Each number is 128 + 32 x the weight over its row's rms, rounded and kept within 0 to 255. Layers, rows and columns count from 0. Numbers have three digits each. The size before them is the row's rms in percent of the matrix's.

# up: layer 3 MLP up, 512x96, rms 0.126, rows 219-347, columns 48-95
# down: layer 3 MLP down (transposed), 512x96, rms 0.109, rows 219-346, columns 48-95
up219 109:091174142205134126123130138085154105120131097135121139151101064177157096171170129185098140090204183150103149184111124134142123098137168102066097
down219 104:133033092091179124175108123121153118085102122125183094139110128146161074163149067075130109120112109105126081163088170115132112157109131144161132
up220 093:135202127039151130167166150106147103062157132109160170169140155034122111084168134071156130176093150106140106083137198097078156120148128164096165
down220 094:146146131154162155181145175137165118158109132118160126183118189056163083112074118121165173093075123122158139130137119121152091150178161100127129
up221 083:111145138146108153124077109085172120116090122081184145047100174132095124099153105139113154132111060144086109098121135079225118103172173096089117
down221 089:201147096118160181136156147104088181196133132106102067121105085128146157181099154121131110105097093151180126142154122133083125084147127142166143
up222 095:111154152130183112122073111103139192116150130159134173054128167075094123087141191075114170146187131128101121091100102139111177111126115059159076
down222 102:136181146104185129122095114118105173117088162164158155059112117142122107122136190127130123134175125097131100142139165255140189090118127073115068
up223 117:131080090156076157078103114090123151102186111149099182104158120131105180110155099173122142112117151118145110150124156123046139151105101170195137
down223 116:120102117160113094065104123069066079133150103156069162122124096113102140129166108147103150143105139104158121056114104114058075182096162114156148
up224 098:118111143082139147142144155154162115130124085131161156102142190166106093133117164096115140163120058098133136118150185109167194099133160121161080
down224 099:103175086183153151101115165040151139145072144092123076109128109126120174101154120156133145121113147126121107132154100145131124141166090119102156
up225 087:087126165131095082148112150146144082108165159138101134200157117089126105128163140148092076074157167062164118136133136121110181114156123133166133
down225 091:083071138112142148135140162104109152177094142085157103123082100095095152133106137121095131164103091082139145076090148134162124170158190136142153
up226 097:122083122184102142168125136133080141111205085123124076120124144150121148104173133082138110156175158089103120135112126151112107172107066092108089
down226 098:118107146130146170138131139145091147146093078176146151129151143191090119075099200077140111056129127134131131176140119187106124142125125136205121
up227 100:154137142092152100197054177152103108096141207094134115149093129162147101148121161102120131191126089096131189103155178089140105125125139115065157
down227 099:114107092148099186119175085072148094198119090155132144090159134115113136102168180165100143087109168118187082122138181162137134107106126081160067
up228 084:127094132164110200138145151064150133135113179042129143141151085101121139168138172095168091113155112149110166146144129161155122119157173089160063
down228 085:096167096131074162101160126170132123134162142158115092146131113115164183123107078098171199116147105123135122189107127180102133084126106159092165
up229 097:173115134121149107134114133097149080146131107065107116132155074141113090099139158159118153165131168159151126084154057095072105149193129151142157
down229 097:116149136122160169125099117143098143126119152178157123169127085074161159198082099108157111147170096155157139153098194109205140141066089130122107
up230 097:135148163112163174144053118126097135102114164068160097071147130167147139099203143134132130139141195104114147095108188128110138120105122146110160
down230 094:152131158068109141108095135085149134150107158102113137125181155138094158131147075104166143071131111167160199185147156180165143108117116160100113
up231 117:188137182091125128146111109105129137117152173058072177134145151191164088138179138118142124140175076075150135060135141162124108117084123083132164
down231 115:144114140140133112069083109091177122180186132063110132102119114169114098111118177128133093108127168095143114136127163148090120118114101133122122
up232 104:202077109100110048141102104101144118114115141118104159105109181146130113124159145088078103183093080194148102177118152138157174148110160138127054
down232 105:149107083134090049096147073114107098187090134065157095123145086090120098070115104140160128143123148163102103141161160138158123147123057119119148
up233 092:133068142048112117165115076153159150104144088147162098104127100111082094221100186150124127140108101131154120145155153186123168118114118112188096
down233 099:127165096142184133137123196113079083169114147110146184125144113159159171065126088146133140158157135148123121109154121000131132149179130115083165
up234 089:069150168149184109079141135163113164116129138150159111146188131161110106153168145122148104122107122147152124083097129140103119139113131127165151
down234 088:104173148139202133089210087124141148177130191126215085155130097150088116083131160087130087091122103097158120081102118133108159129115134125157155
up235 092:162141125097150089167100196125204067111160121123098112147117168100134105166132199153146112154124104080115080095047153126090133124143162088122096
down235 104:104159138142157154153150121090184048145126132210112141100113160109156118134115159090134158057065107115115129127139173128193118103151192111147068
up236 096:086106137110072121153114067136063134144132115073090226160157170129126153118187125174106168117123195099131131094143100143116151128160108184086137
down236 098:088099131140138103166168105121151083148133112077063161149129130169109158110128186143101162059146168118057083180176050086160119122124141143072136
up237 113:039148141151153177107100107145123129068140147161142154161194130100150154111102083138084100150082066109130119116098072193121112122170105111142107
down237 112:113139136137099177143137099126144074137130140150171150178148153059084164096061082144103143152076089139143178134090103149102066101181136109122103
up238 104:099110121112154200192169161043103129172149096155109146106091185139119131151113174134146104117094152133115123101125226149092130121150136161135094
down238 112:162168143168137092116123104170148148104104140103122163145128049164117145117119140159103134116134155103119133139116084108115127109110163104115119
up239 116:096155178070163100119170123139097145095172126133101157099184110078091122042124104146153126107092117089089102168126083137089151151095160181165110
down239 107:132152159104151092122144141103118136076183116117123139136154130108103105060119046146181161089093129100125054125096121183124122138100175162135111
up240 101:057172150184139148086159127146177111116136098119119115095120116106134154165138135130144172065189095048075119137106127135167092160143155120121152
down240 103:139105120101138080142104133113107118104148119135120148106159181139126112086160120126168164180118140121170137154104170122144163123117106075145178
up241 147:103144160162211124102139159124139121110110061047167161139078111120116093183083200158165168123180141118059131101132156150141147171138154101103126
down241 127:105075131123202099167092145110144024127133057122193140121102129140109100146122092118100062113135122142113091147106175112131127162079140145139118
up242 097:082112130113125176165150152145097171097170127129114103138122151060093185140118164171096088122135104106119084187122146127154126155064122146077149
down242 096:077161118129079150136204171176182151071124141124137160134150140108108150134100150126112026053097115109140099163099160149106173098140089165105134
up243 101:158066094116151144131156133145130172112166097123154116100110176159165058113137140075091106139074154098081131146109162160163121100111184145097089
down243 101:107091138172147157152137126175114114091116113109148111097125009104175099129131161130115103108148160139137138132102126158094153073120163079108150
up244 101:090087105139099092084134108129119196125176123088135127168200114170093183108126117102065129142174180080074138137099171120153098112145138169126106
down244 096:137107159106123144088141097109106131112189104086144160095115128074071211116135089121084173163141158096075132104117152122171106144132096141112128
up245 088:089106114224094089133182111115152110105128036142102129105143162114040153114139106165155145142086149180103090139092156153123166091127116177104087
down245 096:184150125126119203105126104140112133159127072132040122152122122125098151114111196164085173124113133110112142112133161181198113186102097138125111
up246 108:128179138109154122162108109145165168122065122105130063139041128057134150136080120103081108096108078094051099151130137145096164098137149180163124
down246 105:162133070110133108112112163099105114165111131129173147142142106123160174143207145146209158097135134156170083128119193133055069129128132099185165
up247 090:114139117114104188153119121145110094102207079119082056062090171118133104134119168155151161132107153127161081166129150121109154117158112079136075
down247 099:132163175136166086149186132089184148140062157095115131121138130156187132064129165177111150147161123109126171119145115147096151145116125108112122
up248 119:138136134182087117148165173135179095105174119082087088131181126112126169147147148164149126158111133095076108137073116138116117161142134188105059
down248 117:134107114113135100127125132098111110161138115121060142112155101161168150088141126084176169102067107139126149116133134216151175177100132127100091
up249 106:130137117147146203148170109080140147121105120134129151082147121120061129147094148128153106111178092114143076166111074125060129060142163121155149
down249 101:157190112140134131140175105128127129111193145117115121101185134198127133104127182112138115114197130144141136096155183110096116099152157120182163
up250 117:184155117119113149119107103192106108152163135125139094107157154141208108097202093119130183154167095137089120107180143149153121138111155177138163
down250 115:087115146163187091174106131115121181116092136132160112121139113099116093093049108106119071171169080111101135109051168152130152088129147139082161
up251 105:151127156071111131168081171167101090113118146128122173112206122121123100171108103106141182113167082113132108168127119102142119147141130111128168
down251 102:104116111187120097102175167122137162194108124172162095155100084100081150122089125148123115127095081095171096121115134099111095182113110178145108
up252 089:131073141139048176087108143104203176108136155125142157134134121092083147212146161124129166136125137113171112133202144126125115063140121087127124
down252 086:137202135122152170120182079137097068128116135110168089118133120107130158063073177156164080116118103091099142104105126120097131144097136170141160
up253 096:035134072145036082157107152101143170116138140144125152116153126151122144125188146117191129152161172133161170132149109163155133147140073160132159
down253 094:050178101126105105155117137215151142148150126115122096089099127200160154130151179102101132087147157134112170133108129123134128110157110137107110
up254 096:208043155063102143152143104101097114138171109088134120130096131124086091106136195119163107127095128178146135089157180131092118135150123148104160
down254 096:085129116163172095092099122114111134128091116151142162141174091118152188154105032128110103159141127120109097156139077095155147113130132122129129
up255 092:075163113205090150117095090134162095089124137131094074120148105078083183142117101068172145192185144151077150147132140144115131136114105091109070
down255 097:142118153102127113173112125158206169129112151137126067125131135116134092169096108109067115113121157103136184132103186046135123108175136118091094
up256 081:105071123136100050140175157113112165104158146117095113160131148112102137090175059114199166192139160178127177137148067075097132080130111073098143
down256 089:081090132140118230139062160151157079174130126123157104103109080166111125136135160160141135095158147130106132105134187124177111171166155093134092
up257 098:111067108119128112111107164191140086114135119120138170164070150098145126112124107133171078127128093115117120092169198107109155115127136119052163
down257 101:153173119177163158104128103105137165136051106145141080089158130153088100170179139097125122092136111195176116129128141147134135161142104149108137
up258 104:129139147095136164135130103174153107104142095142174147124159156100086139160172131136121076157158139159156037199128153166026153134114119172186148
down258 106:158097130101132187138093124168136151174115093127139106139094137187113173152122146179127067167130144114106143160149225089144127123169134113174100
up259 074:105176134203099119090139119163082106086161094112171120159133131149082119116042119137117070149215114134172137096158133154100141145192132154121099
down259 083:115083164122133150146103055182136119117128118102133141129164128143092133153139104129157118122087135015179173128167181168108151201145187131149156
up260 109:126139123132172149137129120142184122111146153126062130128163110188123042129127143081181132115124135156165141094082072158068143106145173090129127
down260 110:132117146097142120123100167152139133102144142105106125111162112149185106145127162124138118142184114140104132111116142010080169118098109080115091
up261 096:156094200097160107116094145147132186116124121118109147098094111131137117124129160103152077103160098109144097177128136172108154113149181161137112
down261 096:199144171078160161104179139127104147118081107118135189111065135104122081139083206096141047067156142109156095132122110148105143115128156185176127
up262 094:157153098103154120143081153168085104100180117114065071104187136154124094154124135110116114134132166122113105164139209110093144087121233155079110
down262 099:149127157131092126154077105123180112071118160090144102119110149139159113031092142140141114152142158138076078130151157111091162133124119110097056
up263 083:205090156185089141124113138179171130127079128141072145069160139104129145146130138121183183137140105157146149147117143153093109149118134075138086
down263 086:128173121160091131136159145176131115189112116176091153104137147150141164096139157146154107089129111074133210146108157177097120129092158083163108
up264 082:090141131129143119155129167166121124065104160129114150085113126133091104132118103138140132134174078194087114111097109067169190072095209102082128
down264 089:165110145100105108097130180114129135175191148152143093087119150141111133174166091137121183078135128131131109127129122089140094117124117159150107
up265 081:107124153175160111014048149178121151096081139141093093133118146090070143096124145098118124101127132148162104182129136132083116069117177124120111
down265 092:113155097165187135037112159102078116126114100159145135161096135128117095134135128125149128146088103112102108195180185154121088062086124114096086
up266 097:210154156120065158121086138136121103121163134112176120144092176155121047119152107123125180141071101142095123124131133133131176117156123137161100
down266 095:071150125149167126160188114170207144120087106141118119124163101134131127088128143130150187172117146069161085156123129127159085154139195113154108
up267 103:096130082105142145158124129085159170125152125066110128171138078194116110184149160127179159133170127135092113176177135102126135162122169140137105
down267 106:155172114100124168159137103103215141115171107123103150143096097102092067155130181135103102098084117104097165133163121121154169173126087124124119
up268 098:117111135128187105150149112110136098105154142139139115160099120086173165179124111159097147146162129141171139171125139095093112178075136115086131
down268 098:159128121142090179135137126165144178194141120110095092140165142201111149146101109126152129119127089130071118103157165178122159122113103165176144
up269 093:151152124157135169159176155124140128100095129138142150112157123175089109158088122109182089096198143190126090158111115112107152112158122147108162
down269 094:122129086122088117103120086141190112063174145107170158115141092079115146145099148148146130166106129081123118141159116142090115137140151142155115
up270 113:081191102107161074103108114097241113086161103127098110086124181138105096138099156099100166190123139081136130158127144138156124146159165065162059
down270 106:084183129142132084116094122166140132115149107141147076100107141103128105153097127137040152095089169159124177213107132199159117089125182128153128
up271 097:127136204123134086098101148151184153084088130157128110112144138117106151119121126087126125135127140115141164082062166136063137151105139204109145
down271 100:137136173094112169073132137128186137100088156097147097166137132105132133124119145075202084110107085071126189144101175221078129149103082117126106
up272 106:160102146138112124137113143128102157099088065093134146176121124076096096183129110170074129198188152123160138104132090148080127125118091127130084
down272 103:128171118100110101170099071179166111109142165151136163108139165146157154069139097153188103126092149162135134116136116164185106109108153131078111
up273 092:157186100131108230157134189117135102088122100112109136155153124110139109157083132083145168146157136131105115134146149146182122057152112133162113
down273 090:112169126120113127086143100118180109152187122096101070114189179126097188132135116082104146128145146104078110106135165146114179172165089131107127
up274 092:125108139158151148117165129176111108103138191143136079145095158138118103155121137096121100125121112116113178166099111149126188084096222191095148
down274 092:113115198103114111119106148125145116145143134124170144167088136100119095090137214071085038077126145109122149153056055163116151137123134134112139
up275 120:143136119070130099148144097114138166128177145107160118136129118104169172132141074088196179109093094046094113163084090131156122173138129158085093
down275 112:154124229075141184117114169108120108207143112149190106073127139126097107121144108116222162146048142089141086160170120140116053121132118077074121
up276 087:117101172140196166138064100149170152130114104121122143105134112155170126108112126115182159098138184118074176158157097133136193101134130113149106
down276 088:129160112130128153109069150142113155121082130083109172095110167183072086158115160194165155131149168139072136091142172126111150095095046112160121
up277 107:179123149122142161136085132177074098128133116061105102145151175156142129112174124040080163117161113148143140125120144176128168091139110151180102
down277 107:104100166159116139133102130123079107144136105143104181092146175178159109111208146031134176132111135122193145162051112169121177134103108107157126
up278 097:132103116122189110143046114139150131098150099088134084082149177140193137128139106120156137148126145139106080123176177081126139114136224187046111
down278 098:126191150128102121114103119181153093112133153130193101095092166130132094081106141196153131103084127124075153142127164125134145146143113103108064
up279 102:184106093140165132100124129109043205112112121109138065107085131161105129082101152089150126112151105159099118126116125149176126110103112105204115
down279 102:136121105114152115119133122077077131136099119110093114149043113178140091135068142115176153136137125137173129137121094202134136125093122119166198
up280 090:139065189096096113059148122140155059125176112134141077086092105130121094121149102100082139123150111145149127127075124138177118147169173078100099
down280 091:104107132118176114122084107115121074165175095162076143131109067147172178147152076127137177151135083192081100125120077162134148113118071154138129
up281 097:138101148133124099157099151151106112135178147103118068105113091068106115097131145118157166156111135096167149090106084211112116119143094096165101
down281 101:115141113109188176153129155161129139142135108171091156114141130143141148167093141121157171132149070185146136139136080022137158130111109112075117
up282 100:110132122133099083129102101150110181138130143124103141135068159103146113109082144061106128153100082108086152154015098121094126118113104130181143
down282 098:107065117122121122102148172142139206174131100133152111086050119141110117172130132110183081099106142064108156128122125159045148163151109125123183
up283 101:178175104136150151128169128131168136121130133116088099120146101099181169107153103156132157130082179114146086124113198142087136088180172156146152
down283 101:135148121144206166078123122131104144114143125088061109146152139101123126163080123130132128128107185123092042107144106116070147132162184108180129
up284 103:055101150118137157175122112138086093096108070127096179121119146103138114108185080187055142118124127178160142142077107184064186112171123158082075
down284 103:073116097107128091132128105198100118150079141133118189147154148106127078099169075141102137158101161190091105127143121133120137122161167197073121
up285 092:133174093108113145095112154177120091098172100105149121124181192108221146169079117136085173145113148103090108093129178143192118156083136122137108
down285 093:140199137135070113133137158161187167100090143073124085145121152071112159120081111079137162078155127099135106102122138166194188100164172152140154
up286 102:125131148109139167138150104062087119138131161130196105137105128116082184124078094114154107099060121086090146145118124112077118123115179109144090
down286 105:097147123140137105136107142176094146167142093102175178117149098190123109118181142112108164150141104149154117115161121147113135122105138160106098
up287 098:120148110118146187129113111189162147081116053154071084136189119071107094064151163152140193135150125134131145153100133147168218133155125167125114
down287 096:143149147111163095170177122154187105145168164117148107169108154132145159111167123116129181150144077167071091160122185185173135083116160104156142
up288 102:082151068131100132177109141109095097111125131183119142161175098176083141154142137148116120184119145125174113099159101121102153053108122134217099
down288 102:097114138112167146128108115131084135131195102058161135108080098082100138135129108102140142125166146134140133126143159206104122168150054135119080
up289 110:089112121087153140179110098130068060113116098109135111135177148112161129137119089083116166181088083146148114151156190135128108132147100045146129
down289 104:117123103169094088126120169108136152138068130095223109085127156087095148129122144098132116112103085117121144121172105134072176051171179138161088
up290 113:156149085146166126116127131112122212136185089103135108135173064113137121132138148195111184134182072119160090125147134150093117114121114171109113
down290 106:142187123143128113169174170143129088205090135159096152129157182203141087065146079103095087127167117139147171159158083096187117091132153066139129
up291 090:113109137130080088129174173113124177105125176105156163157126133093103103113157064142130141158145165149122138126121095061121161120096099105057153
down291 105:115126139120140173134072162112170102148168152170136083101086160129152135154119161167144132095105128114106110091128156138133129117139152132130102
up292 107:171153109105140096108070118152105181085124132101142082082094124079116201091127118104195125145131145095120137124196144135141101131105113173151153
down292 115:104120105128160167092115085121121141051098108177121091129162152094144138138086098146175108140105102109099224143079094082098110119144108132121170
up293 097:183164123092128164147122112122138108125072217100159114062101178135148083110182146161138201123180089148134096138181135132108199122113151056111113
down293 095:134134124075151123103161095044089143185141104096136052108080151130160120126141148156133141121146090127158149167127118140121134129065098181155125
up294 119:131113088045160132146112134085099131119122174138079162123123183144200115142160116103098127132107125108161065157140098154117151149060121156118146
down294 112:138130137160143118163102101100143139159148168156124083132112116140124115131138068143108119080130156080132075107167112122147226097094132132185101
up295 098:159126115098106104122132116127177124107167078149050098124198205153115157090062151122149119186126161170127112160123135147178104162136206104113133
down295 095:171145186070128126134122096132180197094136170141079110161148099105115119095066135089128151160070174149093183138135130139162080161185178142133084
up296 102:134211098151131164156121152131200117081152115173120128168144096142147135151139199136135144139166088090125073130170071111105160182119133155188068
down296 109:153167136074120168158125096102175150089160149068104121137128141081081067178105167133146119070069110128080154115167144091116150175143115141158101
up297 111:078194195181137104100160174168144101137132118143122107115154093197088108183070150173139130143210125137097111132071108117103185150127134094080114
down297 107:069189149116148070142124098095156083139110132151157131142154109140137087087101073159165164120153145090064165149142078064173121123101131056097107
up298 098:132089163137115131114130159111088120122126144161147171126121141121113170104141170130132112134181108148121081185066108118030148100100121143153126
down298 098:164223080104177158151107127098115103102160085116093066111116132146150089152132120156172201124108125132082151101174209120170119119134088137097141
up299 095:113137215154128097170146169131162111133177126170171101126079151124167123094162084169178142140135132110097136142113103159153198128156162154136167
down299 099:167119079100125140167144100099109106158141042082154115130158111131152152108106118104132159197095170116144147172164131159074131135076106145187049
up300 097:134090209162099107148074155135107160102083170121165138099109091159072117115150172101139154103095134185156112125165099147156153116095203137099174
down300 101:124067160181089129134152113124075135117083193130181135142102127186121122154143194089151130102099151112146085117164100163117145079094134133117163
up301 089:151132175117129160147079099132176176117164109169143127117156148082155127129168131094170143096120161125126074097203096156151101095079128185079143
down301 093:131096118073160192121093075188146162183052118157162142114138124136160137115174163108171100063152138133201117152133105161124149088084090126087138
up302 085:101104112171112179125157143106195134098110209123116091127126120114120132151115103122114200126117153152135146155144159115130141080179129182091121
down302 086:119158181157082058107102130106107153127114086118152114122185094120125180101118150119117072121170100177175167078078157159162149154078105142127133
up303 101:133121124130091150131146125153155110095178079150137169097097167117149101118098066097180185157137128114160107155117128128121168174150114186161133
down303 098:141091157123141118174180112110150136103133140074097091146147128056140145115148148185116144136154165111124097115160184097115171107156145100177075
up304 107:180163084131124159119120142202152162129106122113139081075148097137153097090118095146166186181105093140090083127133072179153158130120125157133077
down304 106:064115159193105118077184114161112176176126161094143125126132176190121122113130152145177179151086070118133087080112134128121155095168090147093125
up305 107:127142169059151115098109100143185088086172149116136136153100118159034108086119128101108105190172215133159134126191192123141110130086147153138120
down305 106:110116117128179042170185130178165128153169109108152097122099139184111131091115173128135080076154105115104070149142212102085124095102142091089127
up306 096:139127107156174102093118117107126187108099122163123149117172109086115168098166202124157100088167154131088147221105072115077168147091142135154121
down306 103:154204038121131132143152037083167097121098133179065099138155131112139108146113085119128153114097159096085182108159125094125134164110104151113112
up307 094:127139112195142163122127158139174128097137159136181086133149112181153154159113119119124119075152132130137098171149092130115147123153102198112106
down307 094:162122148118132176115087100107200092129132095115113117151147146101132118203122139150158095093152105080136116163108143099083142129131135210100088
up308 096:212131146147116157143116157079077137131129129135066156176152130132110107137172145091098130175137136142155135071096160109124108092082144094170161
down308 092:113149116090116108167109185122092107140090123107125092124132101093154111065128135143122107150081108134115105157129123107147123164120151116118119
up309 111:170099071093118161092075088125085104105134108104071157146137183110130171137186110056102159102201124070132117124142080160132153090102087186153124
down309 106:115136123151168130165128083108114140078125111162098103182137127153168122103148090147149179125155116108119074129072082128143114082091114169036079
up310 086:166145142123145140109076115148198107138095088116069092130108078102141132135121135109109119106109169169126150207130059137111162118115109201102153
down310 087:138112132121140169055138133122123176081112117127104125174094099103095118192152148109148121167140092088063099104106125182085081149116174134141190
up311 093:149108164164146134147147075148115166139142159110135105146051123127155118149114172100054085160128168137188138121142117186143145147124124174159114
down311 097:146144105164132118090138156155105146176140087139131090119078087142116182145142071108121149085104142112128125101136109115080102150128207132122197
up312 117:147177106168169126152114080070098152109128145124090081108092193145128155170114130083063152077131157135107088105119160172130105153112200140151162
down312 115:150164087105068122096068139154123145099053096089140129138114150166063169163100123068108130105089199151120122098129151128125107129119187129199163
up313 110:104156068089135144171076162111113107116114134097086071143114082106116120140138112111121162178090111091155142078119128092118102141144133136097177
down313 102:126111130161124143106103103080103128102101136084142172191146156115168081169094124162112144107148099109102096147141122129129134136108098136154105
up314 092:147186155087137150125110142151144165165163128072135171204117126050135159083083108142095114128130145078104124119103068207096150147140101121133130
down314 100:157154136112133115105066179174145149174181134138086173157148124115175166175070110165117120136116113113148118108103093178053152173136100105128162
up315 095:153116096114137113111124163138139158111120196110149126088241084123106143172092170119139109147169192117139155174105118159091165122132118113133154
down315 095:132107133120114133119190159114141127164084113139141132126181117113057105124114171100174149089112175120047198202095115158088158116136105213132156
up316 099:093119136127143180160081104128214110120123095168197197144087112082126176078142120141154173150148140132098139155091169087156128119116161193117171
down316 102:131188125142097124092096076098132142129150136136096152111126139130178105171135119142180210145132171099146090100144124147195093178140108080106111
up317 073:127117208104116155100113152097117151128131120121094145145163097135100157186109080110148151132118094197171099121086131123103133091146107108105137
down317 075:163135074188176142118160153098110118119162083118161111110114115179138137119177107055157139118140170174183140161114104125104209138103093137163147
up318 096:143097136142115139120119093149159152108114116174148163089163118113111076206135147065153152111097102081168127148121123237149151106121124139203103
down318 111:149154104146134118176166181142113098160206131123116093109108169124136137105163095124103124110127118149099125084143186000116152152149136125095154
up319 084:137179138113157109179127093141096149141114165153099130185142107143121101137123164115128117150134104145093132107042131158131156150150164125120140
down319 091:149165104140149112121202100154064161163127103183168149175111072141114124143140206113125089130170119127100173131158157192164147133112139134119097
up320 106:085174093158100127123152125130120143066115120131180146136174162123119111145117103114089116196098117156148126122127178159088093111120140095125107
down320 106:135186102164097189102101103099126107142090095171094161141161111106143166151080097105075166220052127166145166127162127195071077165161118125170082
up321 110:132140135103165169112103156183147213127123159137155134108183072108104134138062133099180122149156041136145122082133115177151102126158108062117158
down321 108:114108118110094167175131130085145078185126100072158165187196098090091145169123128158118122146141101079094139138129119068077123122131107159113122
up322 120:091139119096111129159122135136075116084152110167171151123098190086150139122122128116108129149107080184079101103069174132103173133126107137126114
down322 108:090089136145107103152163130122099144107146123132138104125093145116093159146090129111085152134063110163187158094137182135098186149115047133122134
up323 100:142112173087082166066028127166122125118159137180129114097139139158108195111107119139116119147162093088159129132105172159103084149149094126161153
down323 103:139120146072129178124084125096173121092144068179119075105125112135120091101081119134140126165154150075121187160101134090119092103146156115126150
up324 093:127095118178068091116115165160209062115138155127117147059151109173098188113099104088063139113112186134116095157179063148095164131137112106114141
down324 098:171123094128081111108145094114116068137125160140120131091148100077102142113092080160121100140201138137170097114142109246129175150108137112104117
up325 111:112148101081160104149146040087124081095190083128117107119169138114119148125173141167083201084138130072145070119119127128139116107150098118190116
down325 108:102144085078114141156132130089138147101170126157144090135120141171159113155170092153040136096168109120106131127123065097150153087127113113146180
up326 107:139169090154087091136127141081095176095101140083159122101141137135099053075148094116111094162128143151124166118120144169088111100165175168159130
down326 115:114169092165124106130106131117123104116109072106151158125137132126177133104142110142106098145182111172131128093159120115084060086099119106134118
up327 089:191092154106085182174107151104098066121122152103111150132109162087093166170136163168098115151155146117167070134102131111124157146106146102174099
down327 094:118131064150085107171143170149143135141088101113197155114167139132151074091162155156125137083142056157077107102148128043116134145118066077072113
up328 078:031091167124119137105128134092144089127117108155102140108160086134143140139179103128095075135169131119079155132159135147128117068091156141135084
down328 081:059103121134173118068144100089141102107129121144115101113106120149131082097163113152121049096148115111115183125159130219134133077070170166132112
up329 112:144090164143127134125102124124181175078120091158108164147110095089140150084200129158115155182113112141147141110145055113140138124140129200110132
down329 109:112085128133163162117170108087082134079120159150132105141137133115154119063099115186088173156103146104156153087135124140175129058143127060097127
up330 094:127092136081108124083150115091120138082145113073168115114093149075081127148118153146133128185194123172113132118152072125126084094120186053082091
down330 095:142082122147118184178104155086128082165134067126071103126107150181166140177097137146111097136109122168156100121119236138090129101141145114038105
up331 102:123093142072142188111080097146058165133128148117053146129059125096164110098122065044122123130125141081077139146081149171147143130108115153086143
down331 101:062119152152158159083160074134135119165132122126085128154094113050156090132127178131155194046160146123090141108181095195128076157142143156146127
up332 106:126098178125201086149092158116107090106084094123184105150149175153124197145158172105185095120100125119110084058064100124106132170154161058109155
down332 104:147114166124150122208142154087149139130151154118129132191140107178154160127163204135107135126089128124192101085160083162141116148142159041110143
up333 111:108114109132125110157036145136169121117095150098086109062144179147196078156141100079124103137109117153088078130147198088106135162118160060083081
down333 105:105132152106108090127154174138130118155151166134119111139067129124108168074111142174085117153084137123180131156135105203122155137074122131130126
up334 104:143143135116166148154076168112048116113180153105089108156170180188140153130140129108165121117192155098172139126123138124157094143151139187104083
down334 104:195153094110055168131107131103099077135139107127121130088150104129112149120137121091171128109087149095120069129134141138149090180101174135115169
up335 093:092110058082156066108138110100125090095066162088120114094184138121155106183149103107091113141166062145124133144152103115139123069143172088089127
down335 090:108150157169154158102120097193133132129102089220114176093161110218103136128156116057122120100121173152101175196128144166114114124103073118176119
up336 121:140157157111119193143119133144168115106117096106179165167155160130106151208168093132075131116135161154135072215105109179048126126165098165161138
down336 114:155098135086128167147154152193121155142081113120134167172096120126123176170112098152126050098158144114093123136116137059097080126084125101145103
up337 108:103058069101099089093106102144150101108111120091100163129111146090153139128168155098148112146109120150128116164134111141127074141095079199130120
down337 106:092091143088114113062074094190124172132075156039119142131133077086158135144153136119165159081182153096091143132146108129165111099088094130141187
up338 098:044165211111168145087092112128118157131090166147119150136139143147055125094176150144104147124144180097087116180107132125091176078157086153144101
down338 099:084174168157212121085151119166110135188064191128194143092142157165131082076157140092137148140109113104071145169109109153090156093123097150117106
up339 104:120131092150163126111111100140138116102164167163105116108156042092192148084113084149148173133174131223126095151148150126134109109165067168135126
down339 100:111053072149163130158130158134133116122125170140124116085113075075153143028162081134072155141204164189113135131113153180118121163122105176130122
up340 100:112169145128130114123071158123126115142129117071167112116132108162088169097124135134166155112230129108172129184107130171126187122103092139107157
down340 103:135158143060149160185142170140101115175138111069121062109122087109098114086110076122109139103104079081205125119131161202159173115094066153166114
up341 083:162141137129133087146152150127160124107121159077113137109105153153088069126107102129178090151190107114171140138127118144101098114088136114180128
down341 086:136105146120104147147096116137190118123190177089102113127165135113163159086168137099097155206136112121143138047159165145081125128124089097111171
up342 102:111137110173172141170180106120216152116082155106147067116116117136071171118118123108153135080132126091079158143151105149113114088143194146081099
down342 105:155123087123103088088127085050068120111057127155106121154143107102120154204156111150069108126147107105135129144132140064104135169113145102089132
up343 107:141182091199081097160134162165168143112134138153150108121149128161136180090176116064060133104099156152162149093156152157127099101099144192146102
down343 105:150132133162145168143154139155071108147126162127098132119110119102133158160071152139055096079089105127121071095097140138133110163138063118155164
up344 082:118111101158135126100131178187131144104144153149147088106167186118098133151110164082122166105107190136147078171120207130145181125083177092177150
down344 093:147082088106102129061112174132102126118129177126170171157137118117122094075104150130079102066128094094110113187101140075088172160091053059116128
up345 102:150158142121135095126134137159115109093155112128094135173059151195173109108143172143154195120093082170129105135077171124086123170163087161146064
down345 101:172092111154092103161139147116095158117124092147117084136098123147064136119146175159093124106059116120149157167152130160090108149167099157079138
up346 079:123076163111083165116105114153077102095162111130103129102157176124109116165158078113152146171121122164122140126151132184155134131065113086176076
down346 089:143171105086147127156130155117159147137120143132087115114185170105143077150095127110134117091128123118145109127127185061080144135194154194119126
up347 116:129133175095092133122169150109076122145164199156100127091169132064161161108164149166107092095170071130083120182088159195102140074089107109158103